Part of a small language model's weights.
Size: 24 layers, width 160, 5 heads of 32, MLP 640 GELU, vocabulary 2048, 7.72M parameters.
Architecture: LayerNorm before each block, no biases in attention or MLP, tied embeddings.
Training: a variant of SOAP for these matrices, 491M tokens, 8117 steps.
Each number is 50 + 15 x the weight over its row's rms, rounded and kept within 0 to 99. Layers, rows and columns count from 0. The size before them is the row's rms in percent of the matrix's.

# v: layer 11 attention value, 160x160, rms 0.246, rows 132-159, columns 0-79
# o: layer 11 attention output (transposed), 160x160, rms 0.226, rows 132-159, columns 0-79
# up: layer 11 MLP up, 640x160, rms 0.26, rows 0-14, columns 0-79
# down: layer 11 MLP down (transposed), 640x160, rms 0.266, rows 0-13, columns 0-79
v132 101:66 29 55 36 67 56 32 59 51 33 55 47 42 67 19 71 63 69 40 43 45 56 69 43 49 46 27 57 77 49 69 36 55 29 38 47 52 75 37 80 42 44 70 28 71 55 47 45 42 29 39 70 55 64 65 49 47 60 67 51 62 53 60 45 55 50 47 43 61 50 47 45 30 59 00 73 65 85 50 72
o132 088:66 65 51 38 49 39 41 47 67 48 25 60 28 63 67 21 60 56 44 66 70 73 56 49 70 44 55 35 55 44 41 27 51 35 44 34 65 37 28 49 57 58 54 40 47 51 08 58 28 52 45 49 71 57 58 35 65 63 66 66 60 64 49 24 60 50 39 63 45 63 66 32 46 40 50 61 53 63 44 44
v133 100:35 68 36 58 45 39 56 22 79 35 11 49 43 81 47 59 44 34 47 71 43 37 47 41 73 56 28 52 56 70 34 58 39 54 37 40 64 37 55 03 30 51 51 48 33 49 47 32 53 31 33 25 78 69 66 62 45 66 71 69 66 78 53 35 77 57 63 32 49 48 39 63 60 48 32 25 45 60 57 58
o133 089:53 30 43 64 60 51 57 31 52 65 38 65 70 44 62 64 44 41 50 68 43 54 26 47 61 45 19 54 54 61 59 77 74 45 39 81 24 51 57 62 40 22 65 36 12 48 68 76 49 41 44 22 59 53 34 65 19 36 45 68 87 64 55 40 52 51 54 71 52 48 52 35 87 32 56 40 56 21 55 55
v134 098:44 48 57 49 56 67 67 38 66 69 38 53 41 69 27 75 45 68 66 47 65 68 48 54 46 66 90 49 46 80 72 42 29 42 31 23 45 57 44 54 64 21 35 23 44 59 23 45 56 69 48 25 48 75 41 58 33 59 52 56 31 47 40 62 39 35 26 44 51 31 52 29 42 51 56 25 54 51 32 62
o134 084:17 24 22 25 38 38 50 64 50 64 23 57 60 59 52 60 43 57 49 66 49 48 50 54 46 65 94 69 30 43 53 51 30 44 68 57 34 50 55 53 61 27 51 18 42 41 48 59 67 61 36 36 56 40 56 42 54 58 48 89 54 23 93 54 55 51 38 42 32 65 43 30 72 59 32 47 52 47 40 59
v135 095:53 62 45 27 63 65 42 59 64 51 40 44 34 68 59 90 43 70 47 49 81 18 73 48 54 54 64 47 43 45 65 45 36 37 40 55 52 58 66 71 54 52 65 74 57 72 51 45 69 73 57 64 29 49 49 63 81 64 39 55 34 67 64 72 57 39 37 60 37 46 28 42 37 54 38 47 57 69 38 36
o135 081:49 64 55 16 43 48 51 72 54 21 28 75 26 61 60 73 63 60 56 24 83 03 59 64 38 55 35 68 27 32 70 63 29 46 46 51 72 86 60 45 50 36 59 41 45 66 56 37 30 52 53 40 60 54 44 59 75 56 73 59 49 56 43 56 49 54 29 55 60 56 43 59 45 50 70 67 50 54 55 38
v136 096:64 84 63 56 29 26 91 64 57 40 58 61 31 44 57 43 37 35 48 36 37 46 63 66 63 72 71 32 45 80 42 56 57 52 55 79 17 55 46 40 41 56 49 52 64 27 30 47 45 49 39 63 67 28 56 58 43 47 86 23 51 77 74 32 45 69 43 39 53 48 41 44 18 37 54 40 38 88 28 54
o136 087:53 59 67 14 50 30 62 64 35 51 33 23 48 51 50 26 50 41 30 28 65 67 30 30 74 96 75 48 60 75 29 61 58 40 78 73 54 26 42 66 32 38 78 32 63 16 47 69 31 46 77 61 32 45 52 31 34 44 66 41 86 48 67 44 35 50 63 35 72 39 29 49 46 57 49 64 48 49 37 57
v137 098:46 43 84 85 48 61 35 31 38 24 84 61 49 43 47 59 70 46 34 72 24 61 50 41 29 69 71 58 33 48 62 42 55 61 28 84 40 24 62 47 53 35 29 64 66 42 35 38 59 63 19 18 36 50 51 36 57 22 63 76 36 35 48 58 56 34 41 23 19 54 59 53 54 81 60 75 42 51 64 50
o137 085:58 56 70 68 47 51 34 42 38 51 42 37 41 57 66 47 61 59 54 81 26 55 54 67 35 59 60 71 57 56 38 41 62 84 60 52 41 33 56 66 41 50 41 71 49 32 32 67 56 68 37 29 47 55 58 33 62 21 78 60 43 31 41 38 53 51 67 08 48 59 56 51 51 48 79 58 39 31 57 36
v138 105:68 72 35 43 57 46 63 20 67 43 45 42 47 69 62 71 31 52 73 44 65 37 58 41 39 56 45 65 33 45 59 57 44 61 47 34 51 68 23 29 57 27 39 37 67 64 45 39 66 63 49 43 39 52 58 26 43 52 51 45 42 77 43 57 67 71 57 59 36 33 17 50 49 28 44 31 19 55 85 44
o138 088:41 71 38 44 66 31 70 26 60 56 43 53 45 76 64 46 34 46 42 39 64 59 55 41 37 64 33 68 19 21 70 55 33 55 36 44 40 47 40 33 50 66 66 34 33 49 45 38 61 63 49 65 55 29 47 54 47 52 63 30 65 67 39 38 45 42 38 50 49 48 49 23 60 09 61 46 07 73 67 48
v139 099:59 39 32 57 16 40 70 23 57 56 46 62 59 48 38 35 52 60 56 41 65 59 49 60 59 68 57 71 42 18 46 58 57 63 12 77 41 41 68 66 41 27 37 55 34 34 56 66 72 63 67 57 29 48 65 46 37 77 38 30 61 30 68 65 55 55 26 37 45 63 35 48 70 53 13 33 39 60 47 57
o139 089:59 63 68 34 58 67 35 09 42 51 48 68 52 37 38 53 54 73 61 64 30 49 43 69 20 68 69 35 31 60 26 78 67 58 18 68 31 51 70 48 54 36 61 56 25 13 39 49 44 37 60 45 52 36 44 45 66 51 58 41 38 66 40 39 51 60 61 51 60 68 48 42 40 47 51 44 34 57 65 21
v140 102:62 23 20 66 44 30 42 68 55 82 48 79 63 53 60 72 73 49 48 55 68 54 64 57 53 44 54 41 27 73 41 48 41 42 48 46 45 58 49 32 71 91 68 71 37 70 59 49 46 50 38 14 71 76 55 56 73 35 39 52 35 53 43 40 46 81 48 49 60 54 19 30 42 50 37 62 78 27 75 43
o140 088:50 55 31 57 68 37 57 79 50 42 46 49 63 27 48 53 56 38 71 33 51 42 45 58 46 44 67 71 13 71 43 62 38 33 43 26 44 28 28 39 48 70 71 62 61 63 75 58 53 48 30 39 74 76 54 55 52 27 57 14 16 53 43 51 85 42 25 59 62 72 48 65 38 60 36 70 69 25 49 36
v141 095:48 57 43 41 53 51 64 47 38 75 61 25 34 26 56 31 59 57 32 68 37 48 35 35 62 56 37 87 49 64 46 57 54 63 64 51 50 50 49 52 75 58 41 58 51 57 53 55 17 50 46 45 62 49 41 73 20 53 60 27 41 56 44 68 37 60 50 43 58 45 14 41 41 63 30 75 74 44 43 50
o141 084:59 37 15 48 42 61 40 32 49 55 51 25 44 29 46 20 41 56 34 68 45 52 55 28 72 44 28 85 51 67 33 53 64 47 38 29 54 42 43 47 67 39 33 63 52 41 61 33 39 48 36 58 71 27 47 65 23 50 45 31 37 44 47 59 33 55 40 37 66 81 33 63 29 36 07 43 35 40 44 34
v142 090:54 74 63 59 59 66 25 66 55 60 31 41 47 36 32 51 32 53 57 45 56 55 49 52 51 69 40 58 50 42 50 25 41 33 58 69 54 24 67 50 69 48 84 64 76 60 38 50 46 59 48 49 60 41 36 53 49 57 58 52 76 37 69 36 35 53 21 55 75 32 24 42 30 33 56 65 40 97 83 44
o142 082:37 79 61 52 40 59 11 61 37 16 35 34 60 24 44 46 62 58 43 94 58 38 33 52 45 76 42 40 46 48 70 55 32 29 51 36 58 55 57 56 85 50 58 55 41 66 44 43 61 49 60 59 66 44 25 46 55 43 47 59 53 43 50 19 34 52 05 41 79 32 38 55 46 50 62 52 44 64 75 32
v143 097:40 62 66 52 72 79 47 54 63 55 76 68 50 43 49 49 66 68 62 49 37 61 42 72 54 70 49 71 41 83 38 23 56 47 52 33 83 35 20 41 38 52 63 31 66 35 54 33 46 26 48 49 25 45 31 45 54 39 29 48 77 47 29 38 47 47 32 37 47 57 49 41 71 34 33 54 42 25 52 61
o143 088:46 42 49 61 54 50 47 37 80 41 47 62 59 59 63 39 45 54 29 69 60 50 38 74 54 68 20 54 47 34 49 47 49 58 50 37 67 41 31 48 64 74 55 36 35 32 66 80 55 47 69 68 34 59 47 45 64 48 48 58 64 58 06 73 34 56 46 48 31 51 56 60 47 58 18 68 48 39 50 58
v144 091:59 22 54 23 56 47 40 52 44 48 17 39 23 47 56 70 30 60 31 24 56 50 50 76 50 05 49 58 33 39 45 39 65 38 34 56 31 42 62 43 33 28 26 65 43 14 50 39 36 53 49 49 43 30 20 72 47 39 53 47 43 25 52 39 52 13 62 13 28 43 48 45 51 72 39 62 48 47 71 54
o144 082:47 34 51 41 50 32 58 67 49 34 21 63 37 49 62 69 51 32 50 47 37 58 47 57 16 25 46 54 53 57 42 55 43 52 43 70 08 38 65 31 53 29 78 64 40 48 37 43 28 50 40 43 39 54 38 59 59 73 67 21 36 34 20 58 50 30 73 48 44 42 47 58 46 64 37 33 62 50 70 57
v145 099:65 49 61 61 56 45 32 66 58 43 50 83 47 27 46 81 55 51 38 34 30 35 76 37 63 44 53 59 53 50 54 29 59 39 45 56 56 36 64 38 54 30 29 38 66 40 44 94 55 57 56 60 54 50 36 48 59 30 55 60 78 55 52 47 22 47 71 56 34 37 08 45 68 56 52 60 66 17 40 55
o145 086:61 65 44 46 45 60 47 58 54 41 44 84 53 77 44 67 63 78 61 34 29 47 33 52 39 59 58 59 85 57 83 41 56 44 67 58 44 72 55 61 70 62 47 71 58 49 17 63 23 43 57 57 51 56 63 48 34 43 61 45 27 51 42 56 29 57 61 61 64 43 35 60 58 59 27 65 51 06 74 64
v146 098:46 69 48 53 25 55 64 50 66 40 49 41 35 34 67 71 51 38 59 42 51 39 27 34 60 42 77 44 70 59 85 39 18 50 84 47 53 36 48 51 39 59 47 47 45 29 41 44 58 72 47 88 79 50 49 44 41 79 47 45 45 45 48 49 56 41 30 51 40 64 48 50 42 53 17 18 72 15 54 60
o146 085:61 63 53 34 42 21 49 28 63 53 67 48 63 50 84 75 59 47 55 42 53 45 28 44 51 40 69 28 51 53 59 37 27 61 77 54 46 21 64 72 43 49 57 39 61 22 61 45 49 41 59 87 72 27 56 61 47 40 26 47 42 45 48 55 34 28 11 51 48 44 35 53 60 52 37 41 32 45 65 59
v147 098:60 55 54 52 66 26 31 49 35 51 39 54 32 55 51 66 82 31 44 67 63 39 75 62 43 44 63 72 55 44 52 88 23 55 61 62 50 44 62 62 42 44 53 27 57 23 48 54 88 63 57 70 66 31 69 40 66 62 27 60 30 45 49 71 49 66 54 50 54 31 30 48 30 61 56 46 56 51 62 41
o147 084:44 45 39 30 68 53 27 59 52 66 56 74 29 59 52 45 67 38 49 58 40 30 73 46 60 55 31 69 44 68 69 63 26 37 35 54 63 55 43 49 60 67 28 23 55 45 30 48 70 44 49 59 42 67 73 35 48 44 33 36 63 54 49 75 53 44 30 63 47 22 52 51 48 75 82 35 39 57 80 46
v148 099:54 65 74 23 76 61 55 64 53 18 63 56 54 23 53 74 43 20 40 66 36 68 57 61 46 51 68 62 68 20 50 47 40 24 59 56 29 24 41 39 33 30 54 68 27 61 57 43 32 23 61 39 47 41 43 34 62 49 47 39 52 49 74 45 47 53 60 51 60 39 52 49 51 53 32 26 45 71 47 35
o148 088:54 67 52 26 50 55 71 64 16 42 69 42 66 31 53 52 44 31 41 78 47 56 54 51 59 42 52 67 65 40 57 42 31 69 51 29 39 33 47 41 40 16 73 32 64 38 63 55 40 31 46 22 25 25 50 44 76 41 33 38 61 51 68 31 31 46 47 54 66 40 67 71 43 71 55 62 37 55 53 50
v149 099:76 55 46 57 38 56 22 65 39 69 69 20 53 55 56 62 58 59 52 64 58 42 38 24 62 72 80 66 46 66 53 68 40 37 59 36 26 33 65 48 24 35 45 65 47 47 52 74 52 60 30 38 58 30 53 75 41 74 52 51 44 41 50 42 50 55 58 59 43 52 54 59 62 66 59 59 45 28 49 40
o149 086:56 83 44 54 32 55 55 53 67 56 63 22 20 59 56 87 31 42 41 60 46 54 62 37 53 51 75 57 46 56 45 45 56 65 55 67 35 50 34 51 41 50 59 53 53 38 47 66 58 52 32 27 65 33 48 54 54 43 52 38 40 77 62 80 68 48 50 89 62 92 77 63 75 63 30 59 40 23 43 65
v150 099:53 58 39 34 43 44 48 82 61 57 59 51 45 81 35 83 26 32 27 40 32 53 39 61 52 50 70 72 56 43 76 54 39 66 62 68 49 51 61 76 50 62 56 57 49 58 17 53 53 54 27 51 62 49 42 45 27 27 38 43 60 71 57 37 28 42 80 47 44 69 79 48 51 59 60 46 13 36 58 50
o150 088:38 51 06 26 34 53 38 79 48 52 31 27 44 73 43 67 42 32 53 46 52 70 33 85 34 59 53 61 24 42 57 41 58 42 32 62 43 30 63 65 45 65 51 64 33 37 39 67 71 57 58 99 53 39 29 40 48 30 46 57 68 57 65 34 39 34 63 52 35 87 67 64 55 64 75 49 64 51 48 50
v151 098:51 70 44 57 66 43 64 24 23 47 62 67 36 54 26 23 52 65 46 42 58 55 63 36 56 54 38 65 47 69 55 49 55 67 47 51 36 47 60 30 57 65 35 37 53 25 64 57 50 47 40 43 71 79 64 42 39 30 09 59 60 63 63 38 33 81 39 45 37 45 73 38 60 08 50 73 47 66 55 53
o151 085:53 73 55 66 59 59 59 83 37 57 58 44 45 38 36 48 51 46 46 27 54 65 58 67 37 52 41 70 57 62 59 79 53 70 42 43 62 68 64 25 35 50 48 45 77 58 48 41 46 58 29 41 77 37 60 47 32 27 33 71 64 56 54 29 27 57 50 49 60 34 53 40 56 19 53 61 48 34 44 36
v152 095:59 41 66 25 32 18 37 19 30 42 70 71 66 42 64 61 64 36 26 81 43 26 51 66 66 69 51 30 75 49 83 61 33 30 57 63 69 64 33 45 50 40 33 72 27 72 42 57 48 47 89 32 47 65 49 63 34 56 46 57 47 46 38 65 39 31 46 47 45 53 40 60 52 51 65 87 37 56 56 44
o152 085:53 39 75 31 42 27 57 35 46 71 54 81 68 68 54 59 45 42 25 52 55 43 70 65 40 39 54 68 56 93 68 51 51 28 51 40 46 53 37 38 58 36 40 78 25 65 66 60 48 77 38 27 52 46 42 48 63 33 81 57 43 12 57 65 11 80 62 61 54 49 46 78 64 42 55 82 70 32 75 20
v153 098:28 54 58 60 38 29 25 79 80 69 50 47 43 41 92 31 46 30 42 62 31 29 61 75 52 75 36 62 67 47 75 60 76 52 59 55 54 50 38 41 42 74 37 40 20 55 46 63 52 33 55 56 25 55 62 55 60 43 19 48 50 46 51 85 18 43 38 39 48 52 76 56 37 35 62 62 41 55 56 54
o153 084:14 55 75 33 70 51 28 60 75 35 56 53 47 66 68 38 60 47 32 63 36 61 71 60 57 61 34 34 63 85 57 74 67 56 56 52 43 64 58 57 52 41 51 83 23 61 59 48 59 49 59 61 46 67 48 21 67 28 50 42 72 51 67 75 55 54 35 13 50 60 56 80 34 55 44 48 49 59 62 53
v154 095:11 43 74 47 26 51 32 48 46 63 53 28 45 46 56 58 62 43 32 47 52 29 48 25 33 41 58 38 42 43 23 51 18 75 43 39 56 51 30 65 58 51 42 65 54 57 32 49 43 38 48 62 57 85 78 50 71 45 42 29 49 42 34 27 37 57 54 25 24 28 36 66 58 38 86 50 59 56 42 30
o154 085:48 32 64 33 59 54 70 32 31 31 54 51 41 40 55 59 60 34 27 80 42 21 46 36 36 40 45 48 40 62 38 64 22 72 34 57 63 57 47 75 52 28 49 46 58 66 40 39 46 39 40 58 70 71 58 36 46 34 35 45 30 35 37 43 57 41 78 31 24 57 51 66 67 82 53 69 23 34 45 51
v155 095:33 65 58 70 40 43 47 47 42 68 44 46 54 43 35 47 31 42 23 25 50 65 33 43 46 33 32 65 48 58 28 59 37 48 71 35 25 35 67 09 57 84 41 59 70 44 05 49 64 51 30 74 46 33 53 54 71 56 43 53 33 58 52 26 54 59 39 49 01 59 31 32 27 48 58 41 55 37 50 39
o155 080:10 61 38 96 52 44 44 51 24 79 26 51 59 32 43 68 57 20 35 58 56 50 31 47 77 58 25 32 57 52 65 67 45 41 52 56 29 34 51 72 60 57 79 47 85 33 29 48 62 36 43 69 32 39 47 61 49 43 45 55 48 46 63 33 69 42 24 42 55 37 70 60 59 46 48 56 66 55 52 45
v156 104:64 61 45 43 23 42 41 59 41 52 51 25 39 60 62 38 44 58 74 75 50 67 96 48 69 45 44 43 49 40 54 38 28 53 64 33 12 56 55 51 39 45 34 55 41 46 57 52 30 37 30 99 51 52 65 56 64 29 42 49 56 51 41 58 67 61 52 54 50 45 61 39 35 51 57 49 55 72 57 32
o156 088:71 71 45 36 31 36 61 49 55 29 40 56 51 88 65 27 41 40 48 55 69 45 64 51 50 59 39 34 59 55 60 45 53 72 61 73 54 47 55 52 72 56 25 55 47 38 43 51 40 52 44 61 61 45 49 43 41 45 47 54 53 35 78 32 69 63 69 82 53 55 84 46 53 65 50 55 26 61 49 24
v157 091:52 82 60 48 59 51 56 55 28 15 35 66 57 57 36 27 48 43 51 60 64 63 52 48 59 56 62 47 50 84 50 43 50 78 36 76 48 56 49 54 64 51 57 36 34 51 45 46 27 63 42 46 67 44 33 70 83 62 33 67 68 32 75 54 49 59 48 31 63 47 51 51 66 69 59 49 31 35 61 55
o157 082:59 28 63 76 54 60 68 83 17 32 47 80 39 38 57 42 59 54 38 58 64 58 41 56 53 43 52 61 39 68 40 41 43 59 54 43 53 41 43 62 36 42 40 30 32 37 43 57 54 27 39 54 57 55 59 78 52 57 50 54 46 56 44 36 48 81 32 37 71 49 55 34 52 64 67 60 50 31 60 46
v158 097:34 70 48 51 55 68 47 38 51 49 53 48 71 30 55 45 71 62 44 42 39 23 49 59 59 48 67 43 33 44 49 63 67 29 50 75 44 50 35 30 73 63 43 44 30 32 57 32 55 35 44 73 57 41 56 42 77 34 85 45 65 62 43 42 40 18 80 47 57 25 51 47 54 69 74 63 78 72 53 58
o158 088:74 28 48 63 54 56 35 52 44 55 60 62 72 41 64 49 71 49 30 56 47 21 64 53 49 56 58 45 18 36 58 33 99 47 71 69 36 47 24 66 40 66 39 61 35 41 47 49 32 31 48 58 46 48 70 42 39 21 80 39 65 50 43 51 45 40 60 56 51 46 53 71 53 51 52 35 47 44 43 61
v159 101:56 35 60 64 46 73 65 59 50 30 53 36 48 58 48 24 50 65 34 59 27 44 68 34 39 32 54 49 47 49 57 39 69 55 54 53 42 32 68 32 46 33 72 69 40 19 68 41 60 69 63 43 35 63 70 62 50 74 90 43 55 85 28 26 41 53 74 46 39 33 46 52 26 63 47 43 33 37 29 77
o159 086:64 51 58 52 19 76 30 76 30 46 54 34 36 48 42 27 63 39 29 50 26 50 48 44 46 70 50 41 48 20 43 61 50 53 84 74 35 42 42 51 45 50 48 50 35 56 48 32 52 50 83 38 62 37 34 65 47 24 75 65 49 50 44 41 55 39 67 43 53 39 38 45 58 64 54 45 68 35 43 38
up0 102:49 90 75 53 28 76 66 48 54 49 52 39 63 44 58 47 45 76 71 16 46 78 34 48 68 65 47 53 69 53 45 52 44 45 60 52 42 33 47 57 59 28 34 58 59 28 64 54 52 39 26 38 30 47 78 29 57 63 88 74 55 37 67 53 70 67 59 40 68 61 69 48 51 45 52 49 63 71 62 43
down0 095:45 20 79 58 44 42 65 55 54 54 61 59 41 59 47 53 71 57 36 72 50 66 58 34 49 40 53 52 55 42 40 24 58 70 51 48 63 65 53 42 57 49 21 39 30 34 56 22 59 61 76 49 22 48 79 59 54 67 32 58 28 61 52 74 34 95 48 60 30 59 77 33 71 66 16 59 63 39 59 36
up1 098:41 48 60 19 35 76 48 59 66 36 65 59 67 53 62 55 43 20 58 37 62 41 42 63 57 68 26 47 65 23 53 66 61 44 63 46 63 30 22 40 56 49 41 37 45 66 36 44 46 74 53 21 69 48 47 43 38 47 84 55 55 63 29 69 28 54 45 38 60 67 40 26 61 59 35 49 67 27 65 49
down1 096:72 41 60 49 31 52 46 57 29 59 14 39 36 33 48 62 39 85 60 51 68 29 50 55 58 33 65 50 48 61 46 44 51 45 48 56 64 44 69 56 50 04 50 36 43 35 53 13 36 36 42 24 35 26 48 61 46 47 33 80 72 68 51 62 49 43 40 58 57 53 44 25 62 24 73 69 38 34 42 57
up2 097:68 49 57 60 57 46 33 58 54 50 59 36 45 41 62 59 30 66 56 66 45 66 32 58 63 50 33 33 39 68 46 75 49 37 62 79 80 54 49 62 43 58 46 43 43 54 44 60 58 35 39 61 70 26 41 69 59 64 45 71 40 44 35 28 35 60 35 63 46 45 32 53 61 59 30 55 60 57 57 36
down2 107:57 52 68 43 33 64 43 47 64 62 76 38 49 45 48 85 29 42 40 67 37 43 43 41 45 33 34 36 37 42 35 45 65 40 22 68 35 35 44 53 51 57 76 56 54 21 27 45 46 42 56 49 77 68 65 58 42 68 37 51 66 38 50 47 47 81 29 52 14 74 51 25 36 44 90 27 31 45 69 71
up3 091:40 42 53 08 79 40 50 37 41 62 67 24 46 29 44 50 51 27 55 69 65 40 40 41 53 57 36 58 51 63 50 25 46 54 59 60 73 62 40 47 22 56 44 71 43 68 79 43 30 79 65 23 37 45 43 42 52 43 50 44 54 71 75 70 50 55 53 68 41 67 41 44 59 42 37 69 49 74 45 46
down3 093:37 22 74 39 36 46 56 65 58 24 44 36 55 44 80 61 47 59 44 31 55 83 73 43 39 86 43 64 68 51 45 40 50 29 59 59 33 47 43 85 46 58 56 55 19 35 44 62 50 75 38 63 58 43 45 71 35 55 52 14 52 63 21 36 29 34 47 44 46 61 22 80 46 43 66 64 42 48 48 61
up4 109:31 30 71 51 59 70 67 36 45 30 25 54 46 26 58 85 56 46 58 56 43 67 68 47 68 43 46 21 61 69 61 60 46 44 18 30 58 42 80 57 69 36 65 54 48 81 33 42 55 52 56 46 56 36 43 37 36 47 41 61 31 53 28 36 51 69 44 20 65 48 40 46 62 57 21 28 35 66 58 25
down4 107:66 54 24 35 55 47 55 49 71 46 77 34 73 37 69 57 42 50 59 16 47 59 64 70 57 78 49 70 58 90 59 60 48 57 48 60 51 38 36 74 62 62 41 47 42 68 56 42 58 62 44 67 57 62 74 56 36 31 28 13 50 37 55 63 50 54 69 45 27 60 45 45 45 56 37 71 55 26 47 55
up5 097:34 61 59 51 62 78 29 41 93 72 58 65 70 48 56 28 42 45 50 45 76 79 23 42 58 41 41 33 61 30 56 43 68 49 55 33 43 46 30 52 39 41 66 61 54 57 69 47 41 31 41 59 50 63 62 66 51 63 60 32 58 52 46 45 45 56 43 68 10 33 58 35 42 50 62 32 27 74 56 59
down5 086:58 39 39 36 17 25 70 60 45 28 22 24 33 53 58 54 55 30 57 13 26 48 90 41 33 41 69 39 60 61 66 40 66 58 42 25 29 39 50 32 61 47 20 33 54 56 46 34 76 77 66 33 21 52 69 18 57 57 62 56 52 49 51 52 35 58 31 51 68 37 54 62 40 17 41 54 69 35 48 25
up6 092:43 29 53 58 60 26 52 43 45 85 45 63 35 47 29 43 49 91 21 72 36 54 52 55 45 61 48 59 62 26 55 46 43 55 59 59 59 51 58 39 55 52 53 49 60 54 37 52 48 68 57 58 47 12 69 57 28 40 47 47 42 43 34 39 86 28 68 31 65 45 42 74 34 48 71 59 79 68 59 35
down6 089:51 72 65 53 41 32 66 61 57 42 53 41 55 52 60 79 51 25 68 36 53 38 53 64 17 27 73 22 47 36 48 57 55 51 23 48 41 29 38 56 65 71 24 57 43 39 56 24 39 23 64 49 49 52 27 50 53 25 57 69 70 67 58 59 25 85 46 56 48 30 53 46 60 64 30 23 50 76 77 77
up7 107:40 55 61 35 57 62 75 45 42 56 48 52 72 64 33 39 43 53 56 43 65 40 53 51 50 33 78 35 61 43 35 38 63 61 43 80 39 56 58 69 48 53 41 72 64 49 51 50 67 42 21 39 25 35 57 51 51 38 69 39 43 57 90 47 67 36 40 42 58 49 53 29 80 35 68 49 55 38 19 56
down7 095:46 39 35 63 24 32 35 44 50 38 32 46 56 39 77 71 87 46 37 75 65 45 54 56 67 46 38 42 26 50 70 61 60 44 67 35 49 47 31 38 44 30 60 37 26 55 48 49 37 45 72 57 66 32 29 59 36 45 46 52 41 54 22 37 66 66 56 45 39 52 24 62 16 53 41 56 42 52 81 36
up8 100:52 40 38 45 66 35 42 43 70 69 64 72 88 13 26 33 38 61 34 56 24 30 80 59 51 44 45 37 44 42 55 44 68 30 86 70 62 58 66 79 46 64 32 59 58 57 58 56 46 45 78 39 65 61 57 44 28 37 33 57 54 81 47 36 40 64 43 65 49 47 40 64 72 42 61 31 45 66 54 39
down8 098:23 49 54 61 41 66 51 34 41 07 47 46 34 72 54 43 38 58 59 64 66 28 29 37 47 40 55 64 55 12 57 70 60 54 50 50 35 38 40 48 70 32 15 70 47 32 19 88 48 38 64 53 25 32 47 64 66 55 64 47 70 77 49 51 54 42 84 38 46 73 64 52 38 80 59 45 60 30 37 58
up9 105:41 64 34 36 40 70 52 32 58 40 41 68 44 72 30 48 48 74 79 41 33 40 64 07 61 53 39 26 51 26 42 53 57 24 60 54 75 61 46 64 62 32 54 81 48 68 45 43 29 51 60 41 67 63 54 53 09 37 37 12 39 75 80 47 52 45 65 46 43 43 36 21 52 51 57 64 61 46 50 68
down9 105:31 36 40 66 67 26 34 60 35 69 35 66 57 51 62 48 51 60 52 59 69 34 69 46 70 17 30 23 35 26 40 44 55 36 67 45 39 51 39 72 55 70 73 07 32 39 61 52 72 54 64 31 66 54 28 64 67 54 40 38 12 52 54 61 64 63 48 31 54 74 80 46 26 61 54 76 67 31 43 28
up10 110:31 56 38 65 38 44 56 36 46 46 51 68 18 35 41 57 48 31 41 67 67 50 49 67 53 29 60 57 55 73 71 23 66 29 71 55 74 57 56 52 51 15 36 45 58 60 48 28 17 59 30 48 43 30 60 46 56 56 41 18 45 38 25 37 67 30 76 46 79 51 68 48 46 56 58 59 41 28 70 99
down10 098:49 56 26 68 50 54 43 45 54 59 55 62 54 32 57 55 59 43 65 35 25 88 80 30 53 58 29 67 45 48 48 54 70 44 50 56 46 62 64 36 41 54 52 12 51 27 56 52 50 51 30 30 43 60 34 66 42 38 44 56 53 71 52 53 81 45 34 48 33 52 50 51 54 40 37 30 64 62 57 43
up11 107:56 70 34 35 33 76 52 48 35 82 47 61 64 49 66 79 52 56 57 55 56 47 35 55 55 62 69 59 38 57 26 68 58 62 61 65 39 24 34 41 50 65 42 20 69 62 47 33 59 51 24 42 85 64 65 64 53 62 46 55 55 46 44 77 33 41 39 33 40 63 53 37 19 24 52 55 52 19 39 61
down11 094:58 64 38 70 39 39 50 37 58 13 39 73 43 77 52 52 32 49 30 16 80 61 73 54 19 31 73 60 52 36 48 45 72 42 61 50 83 54 73 58 47 57 55 40 38 48 35 68 26 43 28 25 33 73 58 54 17 33 66 43 48 52 50 29 62 57 50 51 40 50 69 43 41 39 59 47 46 67 63 34
up12 094:61 46 54 37 75 50 30 55 47 39 45 55 50 52 55 49 31 75 67 47 59 44 49 40 70 50 61 44 65 71 58 58 33 59 37 34 42 55 67 45 50 74 42 41 32 49 46 72 35 26 72 42 61 47 52 54 59 27 44 48 43 53 52 62 33 34 41 18 41 56 42 63 62 27 41 56 66 51 43 48
down12 098:68 54 78 42 38 49 60 61 32 55 49 49 36 56 56 62 43 72 78 53 53 56 28 49 56 19 56 63 29 70 52 64 61 82 58 65 40 56 39 20 56 30 38 34 52 81 58 48 42 43 52 47 56 53 47 74 30 50 44 38 54 34 43 21 34 66 52 29 40 29 48 46 71 79 40 47 63 51 29 57
up13 102:47 53 36 37 37 77 11 36 48 54 59 61 40 15 56 49 42 47 42 41 51 54 36 28 55 55 11 37 48 46 62 65 43 63 47 41 30 45 59 47 51 64 37 70 51 48 57 67 60 39 58 49 52 82 44 44 49 56 30 67 36 28 36 66 48 33 55 45 81 40 41 60 35 39 25 88 56 53 59 65
down13 097:50 54 36 55 30 55 58 70 84 25 34 45 58 53 48 53 52 77 68 44 82 59 43 61 49 55 38 76 76 47 64 46 76 53 60 62 62 69 71 58 51 63 60 39 62 62 47 41 31 67 80 25 67 40 58 49 57 30 50 52 48 37 61 61 68 19 63 50 46 62 37 30 41 69 57 48 39 59 66 35
up14 111:26 44 57 51 48 65 54 61 47 65 38 35 57 30 68 53 28 59 76 53 23 22 41 62 78 35 49 54 43 37 43 64 91 43 52 15 55 50 37 25 43 34 74 31 29 44 64 78 48 52 44 30 43 37 49 43 41 26 60 22 46 66 47 55 93 52 86 71 42 44 52 74 45 48 77 53 50 47 72 69